python train.py --hidden_act="geglu" --norm="rmsnorm" --norm_eps=1e-05 --parallel_block=false --init_std_up=0.038 --optimizer="muon_variant" --learning_rate=0.0111 --warmup_steps=200 --decay_shape="linear" --max_seq_len=1024 --train_tokens=874500000
Each number is 128 + 32 x the weight over the matrix's rms, rounded and kept within 0 to 255. Layers, rows and columns count from 0.

# layer 10 attention output (transposed), 256x256, rms 0.359, rows 22-42,86-106,149-169,213-233, columns 64-127
[[212 130 170 121 102 141 115 132 112 124 147 148 142 106 169  91  71 142 142 134 152 119 102  93 124 185 139 118 114 161 146 119 131  79 143 183  52 100 109 137  89 154 109 184 125  84 105 133 182 115 129  78 144 132 127 144 140  71 120 169 113 140  47 100]
 [ 52 144 135  91  74 177 117 110 169  42 147 100 179 130 153  92  86 154 100  87  67 211  65 152 147  64 132 109 107 174 170 123 100 122  79  57  87 127 115 119 173 116 125  85 132 127 106 131  84 104  80 146 107 203 160  91  97 138 193 141 115  85 134 117]
 [161 149  76 134 118 133 103 161 143 159 160 109 180 130 107  67 161 158 107 124 161 129 105 123 129 108 122 130 145  79 142 135  80 112  81 110 128  70 104 174 155  84 104 110 152 107 200 125 103 145 147 161 131 105  93 119 116  96 106 179 101 164 131  95]
 [111 135 101 155 133 131 162  90 115 212 109 188 120  83 139 159 158 123 136 139 115 143  99 105 132 109 216 102 140 109 122 121  66 147 105 143 111 148 124 138  58 113 133 137 135 169 103 156 151 124 122 138  88 150 136 184 107  65  76 135 173 127 144 170]
 [124 213  92 151  85 113 113 100 120 178 116 173 153  47 119 160 119 113  53  51 118 119 128 130 137 119  85 102 129 110 176 135 113 124  68 140 117 138 133  87 119 138 100 180 169 143 128 108  89 147 185 203 129 181  76 131 128 103 190 155 130 106 106 130]
 [160 242 135  85 135 170 111 145 113 164 178 144 128  63 104  94 139  68 118 125 142 132 139 113 101 121 110 141 112 129 140 141 150 104 121 162 147 195 155 128 135 125 141 121 137 151 119  74 123 135 132 127  89 132 141 101  65 135 177 114 174 168  77 205]
 [152 150 109  57  85 147 174 108 163 127  64 188  81 167  96 148 104  67 150 123  56 118 190 186 134 111  90  93 114 106  83  48 155 129 100  84 123 100 150  72 132 116 147 101 124  90 167 105 152  94 126 103 109 129  77 142 141 149 165 136  87 139 166  70]
 [160  87 125 150 187 162  66 152 113  79 146 139 155 111 120 141 135 183 118 120 125 162 176  96 130 131 124 140 178 124 120 133 141 183 122 151 147  95 119  99  90 106 141 106 177  93 135 142 120 172 143 103  92 129  96 115 188 146  79  34  97  60 157 121]
 [145 160 129 155 119 125 109 143 149 101 121 178 131 102 152  99 118 155 118 136  92 154 159 114 203 173  88  92 178 182 106 175 173  98 121 122 159 143  59 142 123 139 133 116 161 189  77 141 126 123 117 133 127 159  97  92  85 104 103 128 175  76  81 141]
 [181 105 125  98 157 125 135 147 121 127 101 104  89 137 160 104 165 104 130 117 153  71 118 112 210 143 140 164 183  58  56 135 121 149  87 131  82 146 188  96 157 196  93 166 175 128 121 155 102 109 143  77  90 172 176 112 110 152  99 115 156 112 151 133]
 [ 62 165 182 132 139 159 179 155 143 226 146 147 119  85 121 150 147 146 165 112  81 182 161 127  80 120 142 108 104 136 119 126 146 199 111  62 123 165 151  92 110 100 142  74  85 116  90 111 182  86 144 117 102  84 139 118 124 152 135 110 193 156 124 129]
 [ 94 132 132 165  87 168 131 106  98  64 170 110 115 131 177 114 146 137 103 150  90 100 107 122  93 195 116 125 133 118 138  69 130 114 141  83 154 182 182 121 119 157  63 124  81 129 164 131 114 210 123 133  93  99 135 147  90 187 150  48 110  24 120 138]
 [168 140 151 104 125 118 129  83 192 117 123 117 226 124 116 104 190 167 102 114 137 126 154 174 107  65 107 152  65 146  47 141 195 153 136 154  22  92 150  64 137  95 103 132 139 153 132 156 173 113  89 158  75  93  71 142 196 111 200 146 139 136 120 105]
 [173 188 137 159 188 119 175  75 104  80 122 105 104 110 142 167 108 170 181 159 156  67  92 128 119 112 120 145 105 130 191 141 105 191 123 187 179 159 125 149 207 193 113 181 168  99 131 166  82  61 157 123 148 169  84 142 108  90 143 143  80 154 111 110]
 [178 131 161 130 184 171  68 122 162  65 124  74  91 104  84 136 143 185 100 156 154 132 157 141 140 107 109 140 124 170 152 111 123 116 166 138  85 149 144 145 129  61 155  99  96 133  96 116 158  91 124  45 167 123  74 185 133 125 115 140 124 146 100 124]
 [186  84 172 143 129  92 108 149 174  80  63 111 115  84 111 102 161 138 139 148 118 121 117  80 128 119 106  96  88 118  71 151  97 158 109 140 177 121 106 191 168  69 157 114 113 119 181 175 142  68  99  33 136  74 105 135 149 118 147 171 126 111 184 106]
 [ 75 101 147  99 105 113 166  94 100 139 114 174 226 146  99 193 120 107 159 126 224  77 100 180  77 180 156 136 143 173 139 169 174 106 105 112 101 169  86  97 118 124 151  80 203  95 136 134  78 130 229 139  59 135  91 160  57  49 106 162 118 125 181 183]
 [144 146  99 134 151 133 159 180 175 111 110 166 165 171 158 159 125 165 124 144 143 108  87 168  92 174 149 157 135 109 116 103 173 131 151 159  99 106 205 197 192  71 132 114  91 158 108  74  96 158 118 111 152 154 130 155 115 163 134 111 108 147 133 169]
 [111 118  86 164 150 149 131  91 118  97  83 128 147  58 136  92 170 126  78 150 133 138 126  80  70 192  88 143  56 157 104 135 167 163 124  95 198 163 165 198  68  83 197 170 124 102 114  77 126 133  98 128  83 102 135  98 100  96 109 148 136  62 106 157]
 [177 161 109 140  95 163 161 113 148 179 153 125 110  94 100 178 164  83  99  76  86 209 150 156 120 140 103 154 110 181 167 143 185 116 126 170 172 123 133 105  85  40 111 113  88  62  97 126 108 193 122  83  96  81 161  48 129  89 110  94 102 172  64 140]
 [ 95 139 117 120 130 175 160 112 147  70 175 144  83 140 102 108 163  87 133 153 124 124 149 168 110  93  98 117 169 139  70  71  71 177 172 145 132  30 181 145 143 143 165 164  93 165 128 151 187 100  86  56 153  87 180  98  99  81 229 160 144 145 154 121]
 [ 36 127 117 143 117 116 175 111 119 134 102 109 121 164 124 150 184  87 183 109 101 174 112 169  94 122 149  99 135  88 113 143  84  96 113 110 208 154 136 125 153  56  74 146 175 140 105 131  80 132 148  71  57 103 128  99  96 176 110 104 140  77 109 167]
 [148 109 103 118 106 151 131  97 142 160 185 154 141 141  99 127 141 181  96 126 137 108 126 109 129 171  74 111 113  73 104 136 164 103 151 200 149 117 119 122 104 112 156 123 147 126  99 155 111 161 174 126 104  58 119 179 127 137 152 112 126 141 174 149]
 [106 128 108 184 121 168 191 158 179 170 132 145 102  94 134 176 139 139 110  65 122 132 147 146 126 174 152 111 188 202  96 139 190 144 176 145 163 113  98  80  91 109 191 161 123 226  50 135 144 114 152 103 127 147 165  98 154 170  86 108 185 129 177 137]
 [163 174 122  91 106 157 142 131 101  67 182 103 106 132 158  81  94 145 175 154  93  93 133 135 111 127 104 105  84  96 147 126 156 135 101 112 119 142 141  75 203 152  71 140 180 100 189 135 114 105 170 108 176 138 139  83 147 159 193 149 115  97 130 119]
 [147 132 128 119 196 131 128 134 168 150  95  98 106 159 144 139 197 124 162 167 100 112 135 109  75 152 121 130 160  91 145 131 114 159 165  90 126 117 193 115 119 137 110 141 123 160 129 126 229 148 114 119 165 133 144 177 130 168  84 168  92 189 165 131]
 [ 74  69 186 148 131 131 113  96 132 154  96 105 133 126 155 140  86 123 146 125 120  73 111 128  87 180 195 123 180 120 170 119  83 136 141 106 102 118 128 143 158 180 139 161 118 110  90 153 130 100 119 155 114 177 131 170 136 103 160 132 150  74 174 178]
 [137  98 153 156 137 103 124 153 154 170 220  66 168 131 132 119 119 158 119 153 144 148 116 100  92  92 144 127 104 137 156 187  84 111 180 173 101 110 126 178 154  83 139 124 130 147 127 162 115 133 104 100 146 130 145 124 129 119 121 138 122 181 152 135]
 [113 130 151 158 115  48 122 169 131  89  58 155 169 145 130  94 101 156 122 120 129 199  86 115 136 117 174 170 103  97 203  39  82 104 150 131 155 128 132 191 167 166 144 157  77 131 112 168 115 113 163 172 133 148 161  88 151 114 112 211 152 138 123 143]
 [114 111 108 102 143 163 112 141  94 178 154  64  74 163 144 122 134 152 104 110 129  62 129 122 101  89 156 169 130 113 126  58  86 148 127 128  95 107 130 147 162 131 142 118 121 114 124  91 109 140  99 162 142 139 150 103 150 119  97 142 113  93  95 136]
 [ 62 173 109 145  83 153 116  86 136 112 159 176 153 114 120 136 122 118 118 107 181  98  77 140  61 140  85 121  99 253 136 123 115 127 169 146 108 121  94 129  43 112 168 132  84 164 144 125  96 156 134 166 142 121 111 120 112 115 174 147 120 157 173  95]
 [225 123  74 149 129 146  93 142  22 123 123 108 126 147 144  77 140 125  72 124 152 110 125  94 115 170 119 118 189 163 165 172 159 115 140 155 119 153 102 157 105 179  35 154 169 147 119  91 157 176 101  74 136 179 112 134 102  87 129 126  80 123 143 146]
 [ 85 113 137  95 106 125 169 139 128  98 140 128 169 147 126  75 110 129 120 111 152 106 131  93 131 116 195 167 132 172 160  68 167 188  63  73 167  94  92 107 162 116 109 106 100 153  73 156  95  55 175 123 154 135 126 125 182 114 172 132 168 164 167 215]
 [109 105  79 178 116 123 112 132 108 110 168 167 109 114  95  83  68  99  92 113  81 239 121 144 117 160 142 109 107  90 161 126 114 131 137 104 155 132 106 178 116 133 119  72 191 161 100 135  74 163  48  77 133 131 182 126 145 184  86 159 120 180  75 145]
 [ 86 109 151 150 104 139 138 143  81 149 143 115 136 181 148  91 152 162 104 117 135 143 149 134 112 163 160  95 174  92 120 130 122  92 112  82 133 150 148 124 113  86 122 165  74 119  74  59 160 196 136 139 114  73  90 186 153 221  97  73 166 124  87 138]
 [ 99 128 109 113 106 103  79 153 145 158 110 145 161 116 145 143  75 104  96 137 105 139  72  84 112 106 109 172 134 119 151 102 118  69 124 124 148 112 109 116 115 203 129  87 175 154 145 104  98 190  68 117 127 156 122 103 141 156 104 136 123  90  98  96]
 [147 106  72 149 119 146 134  99 137 140 140 155 113 179 149 134 138 145 112 121 150 113 141 169 115 161 115 149 182 148 137 107 138 102 128  63 115 191 216 107  97 156 152 143 127 139  94 138 131 213  98 203 145 117 148 114 141 149  68 138 111 149  71 128]
 [134 132 127 161  75 148 143 130 150 172 121 104  67  95 124  93 112 115 132 131  77 135 165 126 147 100 125 143  84  92  97 129 104 138 111 143 200 135 179 185 118 118  88 120  97  93 151 118 204 214   0 134 159  72 168 137 101 186 128 112 133 163 113 115]
 [114 117 110  85 130 123 114  82  86 115 122  69 116 151 121 148 202 136 118  97 173 154 162  62 221 121 100 159 131 112 138  86  74 118 126  91 156 126 126 110 144 180  97 111 160 114 124 115 114  96 147 131  96 112  97 124 135 114 142  62 177 100  71  63]
 [123 147 204  92 131 137 141 137 145 135 145 134  74 182 106 163  94 126 149  90  90 134  83 119 162 103 142  98 137 129  68 145 126  93 103 120 126 104 104  95 188 170  77  73 121 146 162 133 114  88 146 132 144 103 115 184 126 197 173 110 167 156 144 133]
 [124 115 105 150 133 138 116  88 125  58 130 103 178 194 110 142 146 178 124 142 139 103  79 106 124  97  84  98 117 113 115 117 136 135 169 150  83 155 137 117 158 113 129 143 143 199 138 125 128  93  92 151  98  94 136 128 166 143 127 139 203 114 137 131]
 [145 139 105 104 151 116 110 131 126 171 124 136 140 120 152 128 125 157  89 130 116 116 117  87 100 140 163 134 144 116 148 174 130  84  88 115 189 128 136 126 118 187  72 138 140 132 138  64  70 152 156 176 131 132 132 149 140 118  47 122  97  55 135 126]
 [114 127 141  95 162  90 175 109 117 135  49  89 173 172  86 118 164 104 151 129 145 183 140 187  86 168 160 103 162 123 181 167 158  91  99 107  92 105 129 150 139 150 119 124  80 105 105 180 156 101 130 166 106 161  79 154 105 137 128 103 128 122 158 110]
 [112 134 151 113 174 148 150 113 121 122 133  98 136 100  42 125 156  82 166  90 154 142 144 121 119 117 124 107 143 119 135 137 136  89  79 132 111 170 144 128 177 156 103 133 137 127 158 132 118 123 108 172 155 123 138 163 170 104 146 115 190 132 202 156]
 [102 124 150 195 185  51 108 115  77 197 100 157 121 124 131 176  99 113 156 168 174 101 171  93 122 146 143 119 153  69 132 159 136 101 147 163 141  67 133 153  81 151 143 168  66  82 117 109 182 167 109 141 154 136 155 149 151 163  64 105 150 116 140 149]
 [123  93 155  96 125 137 197 106 145 114 168 126 137 130 161 148 116 111 169 119 167 117 125 139 117 153 180 124 103 134 105 134 138 102 128 113 140 177 138 142 146 154 107 137 122  48 101 152 119 102 170 107  67 115 138 118  71 129 141 120 127 115 114 143]
 [134 113 125 119  60 113 117 153 135 164 147 146 143 169 144  82 137 195 149 105 137 159 141 172 127 141 154  73 151 158 115 207 180  93 143 147 154  85 149  93 185 130  91 143 164 102 112 128 136 148 113 133 153 152 126 101 152 126 152 148  67 138 137  97]
 [ 94 121 161 120 172 163  96 105 147 110 184  60  95 129 131 102 170 183 216 156 131  47 147 119  86 135 147 107 118 150 125 118 128 111 168 150 156 119  65 149 208 149 225 123  90 121 102 116 127 110 116 110 119 127 142 128  98 122 150 117 125 143 120 106]
 [ 90  93 108 109 113  73 125 157 117 108 108 123 170 130 143 143 118 142 100 143 124 157  87  95 136 124 126 104 155 163 143 134  69 143 151  93 106 153 173 143 154 107  97 114 109  94 150 172 115 165 155  95 156  85  95 119 145 145  56 116  79 149 141 130]
 [ 81 135 125 204 127 101  79 147  79 108 165  57 174 105 126  84 127 110 136 115 179 180  84 144 131  94 149  90 133 131 133 134  29 109 138 172 139 186 128 155  95 102 177 133 170 106 171 139 161 198 140 164 127 116 144 121 102 112 154  99 145 151  80 166]
 [133 104 120 120 108  71 144  89 133 165 112 120 150 186 156 155 164 102 108 117 145  84  95 129 113 133 119  98 117 110 157 140 138  42 191  93 137 112 158 127 133 167 148 152  73 117 110 148 113 159 135 173 186 137 107 172  55 134 179 174 121 143 104 156]
 [182 112 174 117  89 143 101 134  74  85 137  84  73 119 145 145 108 106 144  93 152 127 102 102  84 120 164 170  72 114 198  84 152 143 180 129 153 162 139 141  94 134 174 143  98 189 116 100 178 163 119 148 188  62 203 166 134  99 140 118 159 132 176 168]
 [134 126 127 168  81  77 113  90 137 100 173  98 104  90 120 206  70  72 109  94  61 179 164 102  97 112 134 125 123 136 198 146 137 189 199 137 220 137  91 104 126 112 158  84  67 149 131 118 124 150 167 158 161  94 119 132 139  93 130 108 145 160 117 161]
 [206 140  76 110  84 110 116  93 105 150 127 143  94 151 134 142 145 150  89  85 159 116  97 120 136 137 151 146 128 122 123  94 133  88 207 195  89 103 134 123 108 185 114 152  70 106 160 204 119  87 126 153 202 150 125 141 170 122 181 154 112  92  93 124]
 [196 101 171 127 143  89 148 120 183 112 128 139 155 110  66 166 100  82  85 128 170 192 158 103 158  81 127 159 120  97 110 126 115  94 148 167 152  62  90 143 145 109 145 127 170 121  91 124 124 106 121 140 112 129 188  95 134 137  41 103 133  98 136  72]
 [ 88  97  77 140 146 134 111  72 132 110 108 161 148 134 113 154  98 136 130 169 156 118 115 112 145 141 147 105 148 104 173 135  85 114 163 126 211 156 139 122 176 121 133 129 107 140 112 169  95 158 125  93 165  98 101  71  74 120 120  99 163  97 151 159]
 [138  57 127 109  93 152  90 117 108 162 135 136 127  72 133 147 100  96  42 100  87 125 143 182 172  96 145  94 163 131  77 119  79 108  81  73 139 152 137 102  83  91  96  83 118 166 164  95 130 170 132 135 189 114 135  87 135 158 110 107 138 117 143 106]
 [177 125 158 114  62 119 185 131 109 125 171 169 155 110 165 143 123 109  97 129 130 147 124  90  52 147 183 176 109 145  78 167  83 149 134 119 138 148 126 156 166 125 113 133 152 136 200 124  98 129  77 165 148 117 173  76 131 120 197 156  57  83 130  61]
 [112 145 146  90 161 172  65 179 117 127 177 114 137 154 119 206 101 132 147 104 109 148 191 124 145 102 120 152 168 124 160 102 128 119  88 142 117 123 139 127 131 152  99 112 120 106  97  93 118 171 124 156 124 166 162 126  76 106 149  95 144 115  90 197]
 [115 176 120  79 150 139  91 155  92 173 163  84  72 163 167 112 147 164  92 155  76 133 134 104 137 137 118 150 159 132 162  71 103 126 139 169  88  77 146 157  93 156  81 130  61 170 135 160 119 112 151 145 148 148 140 138 233 145 135 198  96 135 145 129]
 [ 55 122 119 103 121 102 104 123 101  92 187 113  87 142 157 127 109 105 144 114  94 184 160 103  96 135  99 166 170 154 147 117 130  83 129 158 167 142  96 109 146 144 115 167 129  82 117 130 166  77  94 106 121 146 131  87 101 111 138 161  84 100  70 121]
 [173 164 119  95 106 192  96 148 167 134 173  84 108 131 110 143 131 170 148 104 134 106 141 141 127 116 148 120 181  95 212 133  90 102 147 166  74 135 122  62 159 168 109 126 113 159 122 148 128 120 109 154 192 146 161 155 181 180 105 114 150 123 121 148]
 [ 66  86 140 177 141  96 140 162 154 175 145 148 163 138 133 140 117 136 141 150  85 135  38 124  80 108 105 148 151 104  77 151  90 171  69 124 106  83 129 174 182  87 104 157 186 182 166 106 136 140 137 122  93  81  88 164 122 151 150 116 128 126  77 146]
 [146 136 150 152 125  94 147 113 133 103 105 111 157 135 157 147  90 108 171 141 174 111 118 182 190 109 171  95 111  98 164 132 167 103 132 136 161 144  91 158  97 166 189 116  63  71 112 126  86 152 122 206 111 118 144 140 103 120  88 123 170  89 110 180]
 [ 71 125 135  96 140 169 107 114 151 157 179 102  80 111  85 132 117 157 122 111 118 114 136 162 107 128 122 152 150 121 145 117 115 118 171 134 137  90 124 103 164 180 137  55 136 121 144 139 129 166 147 143 108 153 157 111 109 108 123 142 117 115 150 141]
 [192 104 135 130 128 117 162 172 119 149 110 129  57 119 118 147 165 158 142 161 115  58 119  83 119 152 158 183 139 140  76 101 126 149 138 156 123 154 146 162  85 114 145 132  99 151  81 133 137 121 106 108 146 111 133 116 123 116 137 149 150 173 149 131]
 [130  93 139 120 136  86 187 141  66  91  53 120 158 124 153 120  82 118 113 178 127  98 119 134 108 116 108 152 171 117 144 162 113 133 144 143  82 205 127  69  80 111 105 112 101  98 179 140 148  77 111  86 126  88  89 137 187 138 135 103 104 175 150 144]
 [126  81 161 117  99  86 169 159 170 138 118  93 112 150 151 127 142  97 126 135 142 111 132 174 154 130 131 132 155 160 131 132  90 110 137 151  78  97 138  95 156  85 150  61 134 106 128 117 145 134 111  91  96  92 137 113 177 109 130 108  93 182 124  93]
 [ 86 138 151 140 137 106 147 114 154 145 121 138  74 125 112 130 130 116 196 157 200 154 133 128  94 154 119 125 115 150 112 178 129  74 142 132 141  77 181 132 105 157 165 159 108 135 111 103 140  92 103  96  97 135 128  90 133 106 101 121  82 115 141 122]
 [158  95 111 115 102  88 127 107  82 116 115 168 146 148 138 165 127 160  99 120 151 158 104 125 113 150 123 128 138  89 107 154 128 204 116 141  96  93  83 191 109 121 126 147 104 142 155  73  99 138 155 118 143 126 133  82 172 111 110 181  73 143  67  58]
 [162 149 110 127 152 129 152 117 147  83 110 105 146 138 157 127 165 138 105 144 172  65  95 129 163 141 160 171 158 106 161 106 166 113 123 145 121 178 134  89 119 148 132 102 156 100  92 135 153 144 103 145 128 152 158 158 171 129 146 107 142 142 183 136]
 [135 139 176 139 147 157 151  50 135 157 158 129 111 114 154 150 108 108 157 192 116  75 142 157 122 140 132  79 177 145 154 129 120 154 102 150  91 143  90 104 127 144  98 128  76 152 144 123 133  88 109 119 157  88  97 141 116 136 164 135 164 168 146 171]
 [103 107 118 160  83 144 123  68 128 175  58 117 124 122 105 160 143 130 153 171 141 117 123 101  87 123 134 146  96  81 152 109 103  91 144  87 128 170 163 116  98  92 118 158 121  58 191 109 110 107 141  98 147  40  70 159 133 165 133  93  92 154 105 103]
 [182 144 202 141 132 119 134  78 144 152 180 132 121 159  73 166  92  90 162 117 113 118 147 134  84 123 124  61 132 151 171 155 130  87 135 126 185 165 130 109 153 132 143 142  80 116 120 171 132 114 103 151 130  89 106 158 113 131 128  78 144 152 156 178]
 [124  84 154  82  92 134  91 170 121 137 168  98  71 114 112 115  87  97 163 129 179 106  84 157 116 131 112 156 159 115 157 143  85  80 147 123 121  98 119 107 110 158 112 107 128 118 165 112  76 150 149 141 127 148 145 118 158 136  83  88  90  90 181 160]
 [156 152 100 124 182 170 100 130 147 112 129 110  87 103  99 143 140 129 144 127 181 138 139 140 142 158 127 124 125 119 115 124 102 126 149 168 124 153 104 144 140 144 167 116 182 167 115 131 122 115  95 146 129 142 189  79 137 136 164 161 133 136 162 143]
 [144 124 182 134 109 180  88 122 136 142 164 125  72 119 121 127  96  92 193 120 187  62 145 148 161 148 159 104 167 118 148 152 110 118 104  92 173 134 138 117 116 135 149 129 146 102 138 124 129 186 172 139 156 124 115 107 125 102 131  55 130 100 132 130]
 [124 106 122 159 121 124 139 120 143 149 135 157 104 137 162 142 114 132 161 102 122 153 151 144 143 142 125 142 111 136 127 139 112 101 149 134 172 128 104 112 113 114 196 113  99 126 180 143 102 207  89 130 130 146 134  84  90 117  91 139 123 119 150  82]
 [192 140 129  98 171 108 189 144 117 104 137 147  99 122 153 152 142 112 123 152 100 150 105 145 116 167 147 134 115 102 128 115 137 158 131 137 181  81 141 162 134 134 113 115 132 138 124 101 140 102 171 163 133 137 175 105 115  98 137 137 111 138 129  85]
 [117 133 121 104 135 143 139 155 117 117 113 159 143  62 167  87 158 171 135  94 143 128 140 132 170  67  99 141 147 124 132 131 146 165 144 174  34  46 105  83 152 100  87 112 163 111 101  86 117  80 193 104 152 114 129 113 155 131 127 157 138  97 123  62]
 [149 148 123 181 129 118  63 101 173 105 147 106 117 195 142  81 151 152 149 119 111 152 116  92 112  71 120 116 105  78 123 122 150 120 123 133  98 125  89  91 155 158 160 208 112 122 161 135 149 163 131 172 150 133  97 173 144 168 133 193  82 117  34 101]
 [140 126 123 141 136  92 103 154 115 179 115 137  62 145 121 112 123 139 179  87 104 120 128 121 114 131 158 134 126 125 140 174 126 129 159 149 175 115  96 101  86 177 136 181  77 162 137 175 125 166 104 127 120 168 135 123 110 165 139 129 144 143 159 201]
 [133 113 122 121 136 141  97 140 142 133 133 137 107  93 135 147 137 144 156 154 105 107 139 132 144 135 131 131 181 153 114 176 119 117 155 202 122 106 101  71 120 122  95 161 149 148 142  89 136 114 103 107  94 126 138 155 169 170 121  85 125 128 143 112]
 [128 113 111  95 116 100 120 139 134  97 136 119 109 135 150  86 122 105 164 158 144 143 139 156 147 145 156 132  85 156 141 100  44 134 145 118  92 171 133 110 122 192 165 159 101 131  97 182 152  93 139 108 143 180 110 131 112  99  99 148 121 133 156 126]]
# layer 10 attention value, 64x256, rms 0.138, rows 22-42, columns 64-127
[[ 73 108 107 149 113 114 192 141 140 118  74 141 114 178 143 145 147  90 116  95  92  98 186  94 102  98 143 162 131 120 142  80 156 190 105 117 140 159 193  82 148 148 142 142 172 137 104  86 129 146 121 153 135 144 160 115 133 178 119 145 171 136 129 123]
 [145 131 156 165 121  63 129 134 140 216 131 146 102  85 148 136 139 132 150 154 133  24 129  73 107 189 107 112  87 122 125 149 179 103 187 171  94 159  88 146  50  90 143 124 104 152 126  64 172 161 137 150 133 105 145 153 176 118  78 111 141 117 118 151]
 [123  76 185 111 169  92 156 110 132 151 145 119 130 152 108 121 133 119 153 204 119 161 183 126 100 189 167 146 126 144  95 180 163 119 162 121 131  88 128  28 122 127 171 143 121 127  68 107 140 110  82  95 109  83 138  90 142 104 168  83 108 127 146 145]
 [162 104 178 110 125 133  60 113 139 133 150 108  96 142 115 145 128 192 131 153 178 101 169 114 104 145  56 106 149 216 138 169 142 108 117 134 169 112 137 104 162 103 106 123 153 104 128 107 157 122 122 121 148 104 182 115 116 124 137 137 124 162 105 117]
 [ 80 134 153 114 139 149 110 125 159 125 128  93 138 139 159  54 169 167 169 235 142  95 160 124  63 127 137 196 131 213  85 115  71 107 212 139 110 117 113 147 145 112 146 105 116 124  92 124 143 138 105 110 139 101 124 151 121 132  93 111 115 146 133 103]
 [145  53 158 146  45 104 148 135 125  84  57 101 130 176 108 153  64 175 114  95  97 111  76 128 111 112  93 139 122 138 126 139 141 164  94  72 164 118  82 158 101 148 103 119 138 142 119 159 116 115 128  83 119 163 133 142 187  84 118  93  80 101 170 106]
 [114 119 164 123 152 113 141 172  73 160 228  65 169 117 109 125  83 111 127 122 138 159 125 118 163 126 175 126 102  99 127 139  46 162 176 135 113 135 145 106 109 125 133 115  85 116 134 126 121 187 111 167 117 131 114  98 133  86 109 138 115 180 146 136]
 [111 152 110 140 127  83 151 141 212 198  99 175 109 167 147 147 152 113 131 148 185 123 115 161 132 129 134  58 194  74 176  98 148 116 128  76 103 133  91 126 163 156 177  99  84 162 118 121 119  89 163 117 214 116 153 147  88 121 171 194 133 134 162 189]
 [ 78  70  91 144 122 118 121 157 104  69  99  72  80 143  87 131 150 119 109 165 126 102 156  55 127 164 116 185 102  55 138 104 118 173 169 130 111 161 157 122 138 113 114 151  67  54 167 119 101 110 112  98 140 124 123 145 149 151 127 115 137 162 145 144]
 [114 163 112 196 114 156 134  95 138 119 169 204 174 158 141 152 118 105 122 125 118 126 150 109  75 107 113  70 104 120 133 130 101 132 144 110 197  78 108 118 112  91  97 161 105 128 133 101 109 108 155 134 161 104 102 159 144 139 182 154 120 119 126 100]
 [185  87  70 158 158 118  97 115 115 114 110 133 166 162 156 139 150  92 160 138 145  75 150  99 191  95 120 136 162  95 143  78 107 141 190 157  68 121 144 136 124 135 102 152 176 123 153 150 108 159 151 126 177 115  96 141 141 129 159 146 147  97 117  73]
 [130  71  79  76  83  60 106 109 144 133  78 150 164  96 136  69 153 102 126  73 119 187 171 120 220 104 126 176  98 115 111 178 111 160 160 170 118 146 113 125 108 122 198 140 157 117 110 142 112  66  51 140 128 146 176 111 153  79 121 169 163 153 127 104]
 [ 78 144   9 169 127 147  99 121  74  94 171 114  73 114  99 116  60  58 120 141 117 128 107  71 133 162 136 128 135 156 149 111  99 153 118 135 217 189 143 178 157 146  97 151 111  74 147 107 108 120 103  82 221  85 108  84  82 157  93 114 126 160 147 142]
 [ 74  46 123 121  97 126 113 141  99 102 100 165 156 110  96 121 174  72 117 135 101 199 111 136 162 152 117 131 111 173 146 142 160  82 143 115 117 119 150 133 129 110 180  93 110  81 140 134 118 141  88 143 135  94 140  98 141 141 118 110 150 113  98  61]
 [109 152 119 141  67  92 114 144 108 145 137 140 147  83 104 126 111  91 130 135 121  79  83 112  58 171 134 180 110 109 169 101 147 156 122 179 149 137  63 135 131 194 108 122 160 102 203 145 113 175  82 155 118 102 151  77 116 100 103 163 134 103 113  85]
 [115 124  82 108 129 136 122 161  68 157 173 137  96 118 110 202 134 130 125 101 144  86 169 142 136  43  80 128 163 159 155 117 132 101 196 136 115 142  80  65 143 166 129 110 122 133  72  85  78 174 115 190 124 165 114 148 129 126 124 123 172 121  53 143]
 [141 143  83 117 141 141 133 147 150 181 139  82  83 156 138 100 153 154 113 147  98 157 121  44 134  81  98  80 162  63 108  88  86 125 153 149 131  98 154 113 132 111  89 139 123 109 179 120 194 125 131 112 202  84 142 138 144 158 123 140 115 163 148  90]
 [ 82 109 137 145  93 118  94 120  93 157  87 116  59 135  85  89 102  97  83 142 145 147 144 112 119 147 139 120 142 111 127 148  72 150 108  79 138 142  99 118 104 187 113 130 113  90 114 146 210 109 143 123  68 128 141 149 153 140 160 182  68 131 115 137]
 [135 101 181 103 164  93 138 157 140 166 109 128  85 124 136 130  96 146 128  88  80 110 108 165 153  80 176  89 169 118 187 157  62 117 151 178  99 102 122 132 183 183  62  96 188 168 164 170 108 118 141 110 178 139  70 166 112 196 124  92 129 211 138 143]
 [110  78 168 165 155 108 126 106 129 121  91 150 141 142 109  75  95 109 119 172 125  93  94 137 116  98 139 116 118  94 108 125  64 157 162 138 108 134 162 166 207 177 168 108 151 159 162 106 164 120 128 130 131 161 153 157 142 142 130 174 135  87 116 148]
 [127  88 148 126 115 102  93 151  68 155 121 136 144 135 117 125 166 187 147 108 111 117 158  98 167 179 146 137 133 117 199 113 134  68 130 160 150 176  87  54 132  76  88 135 154  95 172 127  87  69 143 130  96  97 103 147 145 124  91  82  89  92 134 143]]